config.yaml
norm_place: "pre"
attn_scale: 0.177
learning_rate: 0.00736
beta1: 0.95
lr_head: 0.00693
warmup_steps: 200
decay_shape: "linear"
final_lr_fraction: 0.05
doc_mask: true
Each number is 500 + 50 x the weight over its row's rms, rounded and kept within 0 to 999. Layers, rows and columns count from 0. Numbers have three digits each. The size before them is the row's rms in percent of the matrix's.

# layer 13 attention key, 160x160, rms 0.128, rows 126-159, columns 0-79
090:481453527451464500456524524486484546522489488430496419479542599596566529512568474516435443503592462542495538570460472459583498515526485514538457471459543477509555497561401443489442522516553470429491481508427513537450454515417549540573442468
097:476489538545511501472619558458499478586475452510429482437589406515527620428506403424541526490523398461525452545520420548448531439476529503495526545487520444460466534512402433600449531480495433521432478441589554549511565553576486498469451508
101:518408515451527433410411566525538507438513539495553493539498540469506609488524484492505500530449434497459454494497534546476465480408417534455482465592470552578571499501484357558469533553606424549547494549483562542498531597515535502463454545
092:533516499465440377499411578500512402523572520445486472461530553442493546510620482444475489483556505507505494572464457461420576429458507475477501445517489550484558524501445506483471516469514520450436490507534563489543446494464551454572518545
091:562506571608438470504423403509467556536433521454471562487443462537469585532515389402523577522407470533522433528536511554526468468511522504492470413506516531567410521501549525438484430462451483492414472444400458450438530487554596467539519561
095:452481520580458483477457427455352500468482590494458548521556447473452551522438498582439547492458600483485546482479531528531480430499547450462469571575481532510485599495486517579494527425534523498501557446412562506593499459515454465539362534
092:420430461557416526608572423501437400473505504518562481524390445536466575453491503429479454491551549560521491470536535443440593502501518486583460559543501482423520462494380484510451552463527519445534522506614540528477470559520537480589381477
100:388464553562428487597411539528526478495510517475555485474485532529510462496431548457515588499541513597484566472367498444537508508501459481490461498467565559543582454588408438509466512538597509524452418527457462551415524614613538527452439457
094:574482498498606548504563545494525500561493419462448478476430470502511473541504617527483525587497565475561380492551478524587480403476534439549463559488503404512478479424433446478560425554496540455555449505600470559446540461442439514559487477
094:462577501493465550502482444452505501535514511500429508521540458508457479398469600542496483573423520476422477574526465602490468485515497458582655554575442561559474444444517422543554458482533459538510511501484429516544455506559606515489451592
090:500560526513438484526536573477520461604513480453544559516479491508468426483418468539534555529419543525533473584508432458550418456484461522512531526476578492468439506593553501516483515548524552512512404511474581583461474508411559453482587474
100:541499562399539517566469528380534484556642549514464526442620465450542487468478501501404593521473458551597512497429599437481528514537405484568476572545515519380547555446510516459527565503502405464525525445570489484485411546498562482365449515
097:513583473536514467633451598496444446532482528441480501469473510433452456487444498490475584485504571529471491544452536501521587460503561594436515498519507559543494527470530583469527422467513503533568525548454445464475446582440449546542458592
094:558462467490436553522469600572524490587550506545506552449587465516433489504500454504504562536490528538435546433453455491513613419483467506525541497504457476472524527538534497452468457503494591548441483547567447455527506523474463451556541421
098:608499459632438476548514519508575474459550571539574467510483499474532502526498443442551433409511420479583529479576526467483517465501525587574422544570555463518507551481518511528469513529480384535458551498464478523432396468506434551465474451
095:498478529470486475518472481435555476497527544472545497504484446496582492400400466542394509445523461611600532466449470501470369523523445591531547487485519447570532441516559511473465485462424464519446511463426501490444470541504479463539461533
095:528501524534438440438535536465495460556491459511477574535511517461513564487482610436424406507543516438525446591551531553469511520473452565522530458506432516430532526577494562550464476446519467627478477571457516457527575442501491505510479516
103:507525531535518525396464555531484457565538550508470525496509620485386452470532490559511524582522427444409555511366507471601517539519463573595513493482525492484489560468460447563459496453533529444462506531547494497419432455483546467499478469
089:556535497551510507505504488476477590432472559484487495535473623581495500550365571578476532464529563497526495638549491530475477507544527453441496480478495554484431535490458451499433499560599438505485552492457585484587538465597472534427484514
098:450438494574458407526455440486488449391482548458504437487524499576507374531520580472510413517539519489552557446472462534499434427520467546533422467553494492507432521508479467582457501450560526553481488576456494433554461455500516493565537470
097:489466569521464477547426567498497623541455448493494558443437515443455438627481535476535537458567419528467546486474523486503486512444445447571580550512405463536571546577438464605505515518502478535521588487471480479514530480454631437469441549
092:491565586495495454407444408538515380531515538559530449513540498432526382492535400537498571520554484514497534426446435472434546465404513436602494434528561582527465495487494543466474409554557524495524480479447490443463565408457480498535500513
091:482501441460416401580494359445508637450533478528544482451592439498478528505549410414483561465492551477488491478550554510634483544478536534433435495518503517398445505497577536552450451455483422497467452517533518520483449558464496486561478474
103:460509448480547495582515495518543563440483505505539536527413407523543529456547548484483673514545545404523554504494597475506481509411523516475548504486473524495510532499316444520529497497546452544410446457476585584538564497486435459458540486
091:474486457461473422476539572512453527506459581507414536525505460479481538405507452516526467507588499493580476525525517494411545451528444444507543485462610524515493495441563603447522417488640552563567474541367521481442433434436503497446479513
104:502576547442519432540506560485470459613490471469417421451536433566428461550488543550480598550491533480608569511476480551378628483466487514527497562552576485484523461523538533491578492593496599556517442536638416513404520441566504470470511512
098:338573578411534564570521462566454525524599534520493481427488471453504510553572537441492481518539468478522460442481495547457565578502541518443570453467439555445461556518535437437503518494494469545600538501499427530447499527477554424476489509
097:548465463527485482513436484523497490363551491405478517477506373559517478423450524467554500485447502466480573538467597573483474469529556487571417400527543509501510460451536466550417548525387423489517564562457462523507524533504494528540500475
096:551476467622495427496537555527580520456560499476491414504543469560593544532502488412516517539501518501480448511558486497469485424484521548525459497516507554473584508525501517569455558471472453462574526441487516481491482529443399456453490462
097:482527592491465566447503483497458563488489529525407485511567399476558541559592570497541453444450514465536439551511529508502480419531480540519485545582484512503530456468487493591434548488430483500384552518491413479523429547666499541463555564
095:464436531535539507509500564566475529525549474410497498651514556471516456497535501536514482465396519449446514526421514596522541604452558567549446611558495557497381499563556414417430447495527537408476415528566526470482474541582436477463582459
094:411487544495524550440526513451548522461561484558506506582532451474565427460573481449521476435554536493465502491557428519416470460618590460496459463458494452547481574556436456565560423473475529538496431569533535509535473546540422547451485554
090:538510481498449512419511531510555564531457607456494623439451467547476443522503423514462459416580457372452523522449561577515506474466575566523450476469502561466508464421497474475570563509574459470471429450556414491440460589486570439589525527
097:466602532504554513593409525519447483520542550522408508446570517514542607517503464552473425463496580573519441537515420536470504416559550524547480479495470463489424484472558493490585465558504453499489519445460426437487527536469625497496485315
# layer 13 attention query, 160x160, rms 0.13, rows 127-159, columns 0-79
086:522480529616434559605586490502550493576541444390453464476432422535429517519478507469505509523488518491553479561473571525503574538455431548461593510431504495490505443499415507524555590542498471424530451475561489478454521479585499364390438571
109:527551505503487479428464549593473390404487499468476483405590479546404541447604429526484501477467462544496485561470473518504526476511497525592451528569550495509584503513546388475544541586608433474513502504515470574435410487505481524422406393
099:509489550486513468509366495476565538507587492344536518495554546494501614464612550492469512373601506537483495414539575509460515556476450504449540423511578526490478484550498524412530520480478498472442526495521527465460450487379513424578520509
094:516434460614470527541501514554572488411457479562487509477451437506475459547455356487603524528483557527476393488504513503423442552450638513387521442534530470504443507575530475581561448458455529501519538476510500478545544475595522457463573458
109:464479484476469374547518474467460465504407514384417536496559379472494461509474454628538590549502590473491500573534531501550521425516497437577474535452556465445414462486538495460549568580509522571530542431493526527609563546419568469517489494
112:528421485628453501495470353511477429425512545418492521552473408409455528417512430441511411471453481461485538456659470476587471483533371460572438521494517402468533457512488509476532536599538510513541536548470550575444526522371504435501514462
106:424536547541486492509374526415525498479513483553440559493457538515551401443556534537563434518417453561511538409524528476492551501483500513564470465540452468536569521612394447436488495524447517492416453579475497534486568563395526468488488465
097:464505530440452487475452512425496448500491497559581495502463499555528519592486487463461453537425540556538401500633355553540511496461473549498613496441489444507443534422492492577587467501526488544593477465462519497426471436519457555490483460
105:414482509527475550368513467554450456498442461478514538519583528591467489454471510538539522545472494507551447526659423556436485525491494487455552528431572484556459437534509457598563496502438455490523484581531454536567439493630609536530521559
098:479487550529383511509497523447528469611567473520478529455472539529470432516425540476496535487429507495499381496452462450435517582432470493468627528512422494468357512538514548565452546502521507552486547467507541548485616472491564469566489496
097:501524573535562443513525601428500441449570519478567530500523524473488418423524438527427424611516482496548522568504541421503416490425499503538435475448536458584503481477534476474484470536481451527532497482488558589526430522477525482416515447
095:493617394440452497552496598489503458460531452425454566487532440498477499468517480464436509439554544478537533519544523451539536535443516547520443501599508593554446463481549590545530477549515479482409439566496430438431470558372421569478511544
104:545468510443469543491507546540509497557451446586522535413533577534440470485488484486526536555535560578432541448476552498521537440453541538451537433578408577511496472527495463595443460425409554579412505525558462444551471452514567496521415476
109:544435423568469421525563511468487388428637548441547430559543412484464545544555519505501496463544471537534511413473496406485484447626532590589440481535675518531438546505493545430486546471448442523488496490535499534455535497455389506500498434
092:539443435526540556478525496459569502578496427500472560543490448519603463444499413525480524534492547518593586507540571515495433464582515521507509431437490493490405494540414535549503547480546452498569464612559496528471545523402418451434521516
105:499580463479516545459461615467561544483473537492546486485519592516501580503509545428417542461541523531559394537526498476447459589458441516548559505520495486501490415489524470541499450432571487561515514688503454468486477533580533549552480444
114:451418554568445405457475504468472494506483454483523538497456584469442501499494550449516473576499416510478533557406513539574599486450453504458560492499453540530494493527509470504513532440520496403542512557547488422474521494582553559615476480
099:520518416549516548573495505449469441474521500368366454515604512472395554536425519555497561419512560488536407548494510474531361566540574507531444497482500536513545521433515467475533588523521497403518518462496491523528541482457532474414478540
098:556431444519476435453491480556425478462524544589529478474439441505533433568523571570483461489522429388470627479526530557451497408496505486501449456535410446500436432418463441520569486525492501516515525520503454555586514478414432495446526465
111:494571418568525531519480501522459504475524493468499573437466447497405429467514471461617461457547424489545523476514500570585505453562531531668462534463579421513583465482522401523544547523452587506524449518457475493464441557461530504396429387
093:451523492502482540501433459571435444551557571539489434443518516416573489530498481549443447548613510538486521482486494572475524538518556517493571530482495533510466466478448524536471357567540522436555630481603463403487547550519411433487471499
100:496452525474505405534464484485574597517565524532518457452656437528387440437500457499456550485391516463501573514606469323589478451462585536487527505481468559479493480508485568502492513525486534514553470465407586557509478531522489449492554530
115:528455513553519473562527446479479503430498525466420497506469491572432525463567453494536519438516466408524603517618559522543524496481491570474455505493492460539564415495552474380456526501479494515465491500503460481467519570455385503435550437
096:493420559493560459488590515516524552515527560574520448458573431476547496422420522476500446561470498481496564492483501531356518502491459427475495622464551510547553474488502519491509489430610459540510464549426431452406399469393509564530499520
100:474507548502516446491484529454603523493520472573507512595563450549441478597442508522469510551488569532588452517468445574469527483441516529496606467553459488617497485521504509554494497531502529480518598479483557538596531373526511508464490476
103:496527553482624520468595561526475448497507456510460494514523409453484526479546545522563590463468477501571463445373556564565510557534501536431505493451497511407479570530500481535443465460449517530515513557554476607508549518556491488513546520
102:470555556486425533551469539411538431425529479595595497521403469516418508547419579434472477540455483495516498440541509568502546404464486536567505451576487551558506521465529527638500477530486528496623513530458513551512392561587482534493467433
106:618501554570441510501464564552609520504559615559501473468555460577538474480491458464534513503531398500406436494524436467546508482513483520481492484506606535498514488529551456570565478529541527430499461444541455458513433541451517455418471350
089:519464534490608569433527616476503523580483404523493477560558499477490505530574516566501515533495527465516456452415489428458476380506431492467525528430513488581545581521416450533499496444485608477535498439517504558574482461497566473453411554
102:467490420506519458528489450528548511390516431441540533585510529489521548572604480499528500475502571402444423561436556557501469552436539520543502550576469524560379409501450454555516413503523493518471368538573561566409494500590497529523460473
098:465481491482454504420537505411566536526450451539499542594450461478582554436450540536425495478556509417514487492521475508380596464485486553530440428547534390528503446473449448513567395584496566447489448556444507458460472546626472605458574548
099:488473505511472484454617451599466546445516543486448502494478461461513462473577484559521453373511479495509470498515615461468567514472496609543387480504506564520503525499546473481568555493521437573413560446522555511488516499501461497480568523
102:472494508539524514492483534425470482485586486491532435567545486570543499574396481628435559468486599534532419550473500456459430450538542535545531413501464488436467533440435524498511451450515510490427572476455553467549561543567516420500515408
# layer 13 attention value, 160x160, rms 0.122, rows 96-148, columns 0-79
089:509529556547459516534543483458466433535503498454527469484515477405494564568512439563535456396443499499490498509498549585465495549495443496488456491565477433479427496512594446506396462475583530601438527478575476527549409563557491502585592477
087:484470472399458494481449558526510513558516611443480495514518466547539596558437369416436564482487454407490525520545477522541449515540501519533623480539539525463529485440492580510537530528452572435536421506539478535477571564504418431516501538
095:519598512364541532534565457526528585589558452457484482461578494503568493568455379500485453395536477499488558579470509495528556376530447430560500547581555562518491437512561413524509522527552483503555564552435522632500443575441483485430538521
088:526499498525431561483477466466476449516482432480406475518497510496452487482567460522454459515617462466586474579472650514485529518543487487495578494625492521437548498499506469473554487434495518456572564480528540458475554472442520561430547400
093:440456464508419489527545572527491509482553538616296540492475517554588554506495576549557444564503557494461482463569453482501515559496527393507556468559463546501428428452493563571532503529487435448534432540511424487489483459524583535383588428
089:451483491520435460526483521461489556462584354506602478516562512561512583531504597548507494579423528533488524500530551496577520512551421579514441570467523596534514520525566442494482581484518528527511440422445540575603515502526555532458474500
088:552472470535511502576402516452482507484473586545622491560469527606476460420481419513517560486535431537521449576507459509513440563655563533457518511493471523468555472578533445567533496501493512528520484423617564418501465465489532541525492474
084:480473529453466401488497457515538467548451353444544443481542555393491400534512559407459542418579542460446436508503494542499527578576518495591438540581488485516428603538524563537454534495594497529491516480517436479601539517476491454436558447
087:546543504474475522486500574492528438426532482406467473527453541526534530424491445464411557501381564512483460517547480498553473566423507586491508508489423531535468480528502386496562542463537538485495466493524421471524460549519503429443410515
089:493453516512534601435433403378535562430411523588466479568526536445439585514411506662436530499503544496460503469501491467509442559496401535537510482550602515530559499462528526545457457462406491529574577445485457454460477461491483492504500511
093:463509496512459538502525537508432515552437470451497481541511536469464489507434488497395419477546530597545465506546544477422492544552586463519416545445543575348549488539511460454502459598471515426500567534481471473536410467452550544586523516
086:552551485512536539585498485522471467417474510453430468456579466518479473531617454487447523562478446474569396460475489465497483540561507412468425519569483529503529527542540462482422434493513487498471584470471436520486490504480447592565497523
092:577483484608549513488536551646501502516432461409526423523576561557557475484501524563492541494586576498434442490491503540527473448574464523486470469462560424445416407526457454461545517503478425536550561543535507486447530589477563422505493535
091:510446489486536418518552438566476509477522554433460517498501465462491497532514627502417491484429465498451563443444571544499521527486433567492520443589565494404487497619575521477504551531550525494494490473431390504526441438425538538528509483
093:537584459596511548525510460423477461508476536499484495551506461548527419534552535544485547453457488474423484506539571569525521569449466498522536473573529492533428514418510540472411453620493414599491446519500485458549501468586475472523470570
084:535455563535532511524518464450519549478501539420410432471487551470511554453512471435499508498482573582446592459459481443505533554523466440457485476542504472385566436466573591498459462465510491454476458494527453440495608489547468503476487525
090:438595517547468561508534581488511575525501500412543554461501611506539460508549545447459519449510580496592502430482518475475491450498487489500400618503427544488431545479511472499506465587562455549521446509532522387442483477442544436555458481
092:523511482491469506454472525443394519500484513484533447563511430505469446479411449498475466486420485552521644537508480548525592472431456525487496516368479571448560534540528525478527514424508531479496584551436561568499486476552391489416525486
084:431552562444483508466443474534540497518618483446431486514558477478434452475492538469599463622459449491495514535529486525521417517509348519494457528480499559524417545485530542504560587526521519526479515513529497478537442416484501481452457515
088:488491461431448521511543489442433557455475472592494395596525458530473626435512565614457485477468480426526521452482467566428482524509498434554573476517490628518433524542414446504499420539431470577516418441541497472518470529456483442594446482
092:512564426470479487493509523440460481494556424450558523548584574471567482475480534497467520524455429501500477518487570547434505392555451554482503562491468475454511495468457416533546423490522593487507589485465439489486466555557535514556565433
080:550509583529470497454505542473511502462467581499566588499517537488469463498499548539469537446529402498529614601464403574460486520425511465449495464549554502481518420451497498441478456595549506483581540466494529488560494435571507454566560537
093:426501586538496444512490546560495487387488472522561477538416607516550508501464470468525488553386506508449481527431533428522496543516514530423486515485515521526484470464388519581571545470454570512545465496451462504521428409543457529457425478
086:453473610558543506564468457598451536542507512534584446553577537556525533558538540484484418459454483545494449463522537479404531389510498605533586558504532454458521532476490528605480498445463537513466528515424561528505441528556539520522512560
088:560526541580489464555425409481452503548479514424483449513600434456527508430497574525459525548535460487497531492507567447564414542524531525474452574464467461509539370498386517446504390478505562574449513475567489551528503503532470501526483461
094:533548581520507486480511526527522580446557549489475479607511498477397466562478466477549506505456448485440555481552506499401523520598464444532461456427478475490446452470488489499427536594461471499452543457422517449508460547374533505465503524
087:539587533494496566562485484508489515508539485454473467559463506448519531560487551572559434469509598514502478580487438455543492476493465569469504505577519603470574538549487389493475593444407521482511498426513499475469480506534451390488489548
082:526547496433578421445481477528521488491496422534522505463528448538494524518359503534547435468502492422559464445534532514487578505533486427453390448476527578506466477472524554633514590416404483495581513564526460509536450530513597493478531487
089:461538516541524520482512577541439483586520598477478523660550459572578501539556573424447492443463499567484568453525491495552481496420461572429462540451502456408502521474557445452546517479509515541471418537573523564513563546557519488461444448
090:488592465488465495428463555481517587551566511572541545404584473544546479605482553524549474461545576463537602557512479421520530542532433549518511542501500587562498478585492550497480476470574510447499466481517508460383510470474443434565515555
087:481432538481519561472529526528493604479497536609516472452494485399390465476562505594467434498489461513489445488515459470559493456481471536473488471526566508467500565573479537456575423558499469476485489601501505539449553523523549539380557451
087:481485393533537466444531487447518570468579552489499466418510482609517557447444446537604468568484537609573549496465493562577463530598490437403580558479555398502577445457545474576462501543490522446546516539454476475539477514518505418510547506
108:539568476458459458444475493417477563595526494489454523470495492375514588502453485447516524529566542491492508461474465525430526546540535451513570469477470530681525441438487530532472483561569568508453453443571474557515426495415470479536511519
099:526546507441505576608497565588526534525458476434438427516554542476464410523540444524465501499551470468441550539466523589538605499478527509474462496512546437499457456479408500531432548560466495562506527528475471484414538543554443498419455559
112:506495567474404534499553518535460592532511492519513580545528644528481488512447611510497511416408570526485547438504460504474487527503542501600379559521465454485462476484480498471543466515620459537431511485476520506479546453425510492489504515
108:464490509576506607413453542475532591532601537526474543492493467450440539471499487531533568398461482465568506575516489477483515477493591380395460499578531460483529506448608486561434519498513520419457512526466445590561501498482378532421526497
114:499479540508473499557488509512507557434499484333468486631474456592492556502470423499394501452497464574517486465502480476483463471433468544532497532537515468496547506415492482483389425514461457517549502544509430485548447554473485466472436587
110:621491424539477626507408527474481452568502421468459618551517542578493411464615518505429466460541415593501468465465518506528487519499468517522543400506430496480476519469482499418556468535518548575512408544549544500577512464528483535534406485
109:589466519492544511440441587536503540492478590580502484481458453503518459452462498550558520451431523494510452519506615562446510606567537520629555557467449452512535622558464499505459480451412495512494379433471574579473515511348586508479410534
111:543451512426569473502502508468544522458416441516615436613505489494580515424453512512555495483510449451504557423535457576476553435511537408540472546476413504592519426543535434487503452379506513485475525520424489482448431486470494426501495421
108:474422554480391436446405546501462532493500474444539472490568500538518570385501435487538510501643569521550519504460464489573539496550498453549415458434463458423475555516514441493591551538521489462439528531616422528560521476516448499407534501
106:420459563398408448421522587501551508540453550566501476583468526403511501538528549472469499577492567424432494538460547551493438481499501508492433471487546484452454426451413520508513569506518503579548511464349466544497409406482541526527482451
105:520512547539490574518559485508508542414548436580513467455494475475427526580447510475419459514451476538530544523569523561510525507456480593455498495449505582564523394516501472590536581450441459459509468432554487599497502524489492384469497563
104:481471431608565511452455543513513514538554473452487492477435510529544506502536501538497460447536504601512482514426555508519446514478493342458503562522558478466460487499544524546633480457514424526509482516495393586474414624509536521543521454
108:525533510562414492520472585479465350538428426579406483530464532493426464507468513527406503436522498487493586459496470548537450498550528513462427481547550534493475507613548425400466496528499375489561486420520543488464533554508536511503566610
105:551579504497486543470537537487555529507663414505585519456525443463479492483497479472514579488524483477467482487481545597444476501517544606540511549573525556451598464561592500500444520525510403563546499546510464523516458472427516523463581556
113:498605495528519500531500595548566587375507479521502535461488521561434481430527491532466380503462528566444521598416427534508489534483594503468515461604519455456539565426480479460503461611464490503598500502449496515513571462482483451455498500
112:496545618471448509504547558496453477470516498443473473478551469491452553439654537614524455503475445515473488473554520423475443479495524534523550449464463487479462450547428586496482459504457484483467494375445466445481504602483462473497576527
102:532469440481419593449446473510478483454348600517548525581588553512525572468490498503459503493460480543561507463579488575514522417427554521562559434528557589430527502469550469540465407554516577498536460474482455486530510553590431434473538477
107:626529431522491541435499550505495472495525575442534477483546495487493450431437516541472517573483471486469482493518500539396458511494581486506573462609470472455514441561448440493634555636467533489343513554543461418489503506499471564466490506
115:497543511473418557534550511472543482572459590547556540494557397506475533493535427499531418497445487486540581466458479536472519530452506487560514555528469548419572460498500461445471483480532489573447470564525492565544509517410496460487533539
114:523453531508517384446577529517516517584477478506357540525521419539456483542508479502572403543504551472552482518540554558487460526498517428491541475530472491489429516454470494504522526447483469565476456427505541425437455498487548529543575388
110:536505507458474550539545515430470452430514525469474448607431421512460430547484435547462545477609449556535554557420471468507533441602491511467525547490383540471568481536513546479499539525474538464482530514512429507378528493553473543404482529
# layer 13 attention output (transposed), 160x160, rms 0.673, rows 96-148, columns 0-79
096:499474462407514421504494526504488593471488499578482452489542539554485493547449529437448541509510545574556451561527482455545588464490494527490521475480517544508571529521449496526408509510429414503589469448457530480411513500471522497463436500
089:499535532572553552549517436499477550415500454483565436450436526370482429483519600550538401504533543517538549500452454485451515530424439471506484484500518546487531522477500440551482552509547449566485562469445547485442506497475582542449573523
091:505440471534440497566442618445495451450472598465513550546474427503468477369473559510452513605478547621582485463522503488499467557479493536469518427462438478571559467461460573491520499463489436534517488439538418416540537501552569514561506441
087:547553521455607500416513457423490490477540567579582488542502477575526545514364557485476505521428486520364529499504359435494420484458550457533495507405541513537520500467522555505508533540487479536425436587542517470472517497529478476505487567
084:507518576509530441514491443493543456513452478437657408474458565503474429561424440426488547455525533500545508453425501560533523441482481525541471503458439412526538467593501457441477471463561468545425571507499476511498607484536394523564453513
090:476414468483556546416575552518513471465571601510468531497488527494469414458557432485481484448537462461592459470512453465441617533455521503551495489625367448516501539483482473415474495510421410516575503554518516510407500506449460483556566508
086:515512526506479522442557500501516491540508461449450527506518473491419483584603588527512488503454508454543499471571478629508501417445494496495469482450552495500507566477561566544456517500472520474510447597402459542538512490429540474479478518
080:628494472540455493455550532623499491400549617556459553509488482560450591445478460575564465508506489455575582408515543520493472384456454487497511560448504508462510513466466427466539452470473586540536553507530526515407518462598554504490399496
081:493524496495568560556522467485448502502463449559568472479521449597421470472504507526561427525519464531528437543498430429442536552578540466571415454516593491509475484417474550447538461514430514522474529539475566507548549437485556576515559498
084:513524488433455488549548561584554471472526509470559489484472472602525446454548487495443461576513493567522430537446440571544611488512514484468521472491401542474545514481520483444564548535571446426465471432452560556506566515524494474471373520
094:496540489481533522491457468439494512431479552556499475408537475530595482513649550491501503493525407426520505530493456539569502424449442571477573468450470499550444474544536500518553608439568522503543481439508508493534528620550487486378510530
090:538508610534455536468518463418523566564496492504497529514466495432582500517460497468474476473466501545501533622543494425451450439407477525453540564493441457554536507487508483443538591526467494538486451507454558524475506509553492402491439455
089:490445565461491456549493478483542496518517540483462517499503429480447475522534483466651454447468417505447506423591445550487430505465604518455515529445504559530511556494519482533447428498453584492496438533461458489571562400430457577514535548
090:404563513560395550553524577430529519550494440461526519431546533504562524479495428534547452501553509449491486551597470420531532443555521371469481601457470478552541484401426538496444471501469513465530526512564609441398572538579472567520534558
085:510465533456457492461434522587531500468598547541509449502519518455519592431516498430488474514499514463531532504490451552482419474515522556522502509429548559535585561583484522503556520420386594444428516461535504536439512502407504503501572419
081:450597510404462525467481546508443420498401478599589558595582508503544385486500528604558533576546506409548462503500509534444467508534549493550609481539524545562477492451421451497465549590487488502559523555493560547575521507527391466531439454
089:426520437510481410544511418461443459495531444596500499492413465495422571516405448520550471479556362468472527515511472547474496515485443513530630516536513454532625460493507516529488559428474477441452659491488562488505521520548598520482445502
086:403517533489508602487549430521544485501489504591429547375542585493416557481567574517550501502512463492493370454555482534583489490555532463476480450565546524475502451414511447524565546551551469572474516405542440474592463547507593501562476587
088:536562468448465419497557503436438553466468595526617487556458434502529432567498449532388516492508563563583448464525524500517550462529509464577468408499500453485584483497468444565457426462493430462600468567505528540509539533499472474560457549
082:541519524518523514480458506502543426582457487506444567504471534521441426551447524578500479600463560497532496487515558561593464494520509505430455561477444427533539530570571494559499459506486589509436565440442433533511450504496556551419582543
086:465452575598479529520542499506562502532488590504482521464445455568417483458477478553500545533513513510517489430597427499573506538516496534573465477493564489527494474548562622477437518437492479462494414463502609487504498452453518496484402457
083:436524494557509539585441518512468462552563486510498435437472515579505486424448464495519468592522598576531545415489500438521538447525480503596426503458446458548527481492479446487538616439481477475465441499470427416443523547440479519376414448
082:520526450479433451504502380516504545546558596437502445508573447498474467493426556531393485513603457474535548500588482522455489525509605457539501504557456490459507522583610471424416509521514470536443519450538541462525562546542487474424637572
091:443513497450563495514578545553577506524464539475455584474457444527390459547453491474551515452599456486460509576477460476531483565569529481513422511486458468529529490441555571406462505528537540569527478516534429489448499553433445468434572357
086:485519509416477446402471487506474542482463479598514548540436581510539518551507504494546426462466523481505470492561513501412447486533511482356539422479581493552435531560613510503362598547516533433541533459527518493466516557483482474497435534
092:395443465434523498477491510522565422486435540529516528417506461482592596505517506509441510500523572519458545513443505490576582562480497455511482512504415536430540607546491481466497480441494511528629461510490465567525472463608524571570494531
091:469545546517505506531555512489450436474479489518457527485553484543526509466510507486463548540488524459518507522475520497424532540470504509470509523428478457479473411492536592510585463575562502450549477421484445587502485515524501540485562498
080:476484540515455528505468514512481415490609593503533559558547491405518512500608488510516504500422470513448550496493491545584467532496491545591544489487416467465553576505507460394486412533591505438485467478517474474479521458610441434528508481
089:503459488444447552504470469442560572438590463498518469377510427447409511450462459519532517533503483492531471483442512500470571515452574424542503461559384504582538518516521546530499514567409537542518533504340433508511555523527499517550485566
096:439391465512481461586485415508466503414465548428468409578476547565438464443532517463428538465496490483512525513485618486468525462473577497516512512512592460496528510487426495513541538572551451483446546466402591544610459590543551508535428459
090:529519489501532491560494372490440416436524466412524511490552466531591556529459526454434487456550484525613484617578450524475507521550476507620504584442529463481546434457533492521499617424507430546557549505451505484513384477503478499538347585
085:495540596455547589430384467567466430528490485520508454567489555440474423569530521509408459437488456486450464413569505472464451485480528486480441417450526555508415549469525495428456464538511523537531527473523555515520497432467470614444445413
120:466554416447480444526485459441565522421487511533462538516434513475453457528531556483440433463461610443591536573494504499498501499532477569483436449485479507432536464535419505557535467450491575481575508561519458484509513511556497487542505586
115:485505560538419498448470412468542515579535571529585449466497479491493470615437407394491532478473545560471546515403447423518551509513533499525509555437490479454482500548497447500424425504502452430427578491428515581502487562561531544531472420
122:447532448441484461528476501452486465626546549516519447504473423540452531499514558584404608590493480533459477446572481561480431572538447388461494533457471532494531543490502473485485495522608479463463582484582478594526575522559513495499502485
116:379568546495504408524584544599523424457447483498457475572416527491469496466590478541495421497581447504520522437395518528553504537540449465502567547537558448481463486577491411579537533480500594604473463512545563503549598471458492447511491470
122:563445480498529489402501504588506564514531511531563479497479508486442511494536544487551476550505454420456530369454547545523458519547432499488499405539476489454509524554486547518488510535509480481528517515494521477472448594440472510495470437
114:527399511478530440452570440587485479493523633535538400530426541405563481515419508513552548558514485460481468539587434553491477523375497526462508473501442455575499521538509535496425502508441502473522471489536491459448520498559619578460489586
119:509558515519462484593529463476443520598476522532428479556482518475454459461499559500428562458541449499534411448597510462547460416462493508541594402522601510517418496514645540531477516550508501512572475536431523453459499539474457517462585521
123:447550510520554492504364563523469508604479426448461517416517452446460499404463549461628475580483546539510567544433476441506517652451458531478500511450436525419531540470515499455493493456504472439443489526429537517467543548492496567576541504
119:565604620442483534487505504520493536530531479557512466527509521538486546487500502487427522523380345426450467553481445477405496451545492535486548502546500481491605558573491487460489428515486528519518543471428521558417463407481542444559602484
118:499511465512496560490469438470522392413510536412608494592459469435454530354505454496576576393422421531474507518482595399427520499495508496567561492445554579511477541433462431462475558510498523496526492484461517610438505514482480474459528518
120:554504472517474526559513477471518533462460462606460464550524517559451452474558445512508473508439543432499510519456508481565558512529491509417518530489429490541509586569458523473521447591470678550405508497454484467549519514511525530512530437
114:461547457408509532536589613460511603515489525410503467516526507525453571452505529564420493515544462561517460547537524382460495421464468496499440544528430473458574563494503431503427552462512443533490400542495516552479457416543547498493580502
119:510432497478551546493479479565440555561481582475462502503473513528474517598486475525479488438527462523497486535525612489389444564459560423461489506580468497450477435500451564419423543579443546570431507612503502499529488505586469481549464375
114:465531448442420440443462515537375523553448517427493454414434512503460482502465480478482531628450486453549593590522563554424507461467521380527438561392514472525455423482497522541569506476416476559505486395518473533626562447483523498498433538
122:542373455553425477505482445530436472418438536540511472500503504429481460505620526530540540540558619404566571445577532435477498513512392501533456527527479499537469482515493469599460558514493450422423451461484505480434517519356475468590469495
120:568500414469468512558485520489501447508440545470472628488534504530464479435456489505456548532477470501624481517479470438531524455514505483505485586521580451574463485485501451443610475611577490447541447607487496548488533498527471571513462544
113:555446466595482412472558524554429585528625516455505564505376565497469551555465467418462485491610365524445503518528577468530531561507480521468478498509497536490511496512491467386498501339444503484469471526483464546487415584481507513541580542
120:483422594472524437592474529564559512506514498504486512528586467576492596557413487513402471511663448566512434492397456517522621491505492448450577471438413517494474507463479594507525447573381450472516495469482498461501568530501608500514623554
120:551522571511536403547538494503514507490479544486520511480474541543457397454437527411503486486481469484477519472458492516557499442535591465424396450537453558528531561479451577571437436435534477409536509512534517500523503465516409552498541424
128:471492503530474509636517516512480453546565429559501594486478503504494457421509545442530554460367522473526512491509568507464506473571534525555483532531533433445491508521438481444517484461512431596432606564484569551424469539507447431409459547
112:523580547425567468485453478546492485546422446463474484563506500441458509465547406453495384484491487500421441476489611465486453508506526531484506513532595514532375519429530468522394471498547462495618522497533549459590548546463515536474650542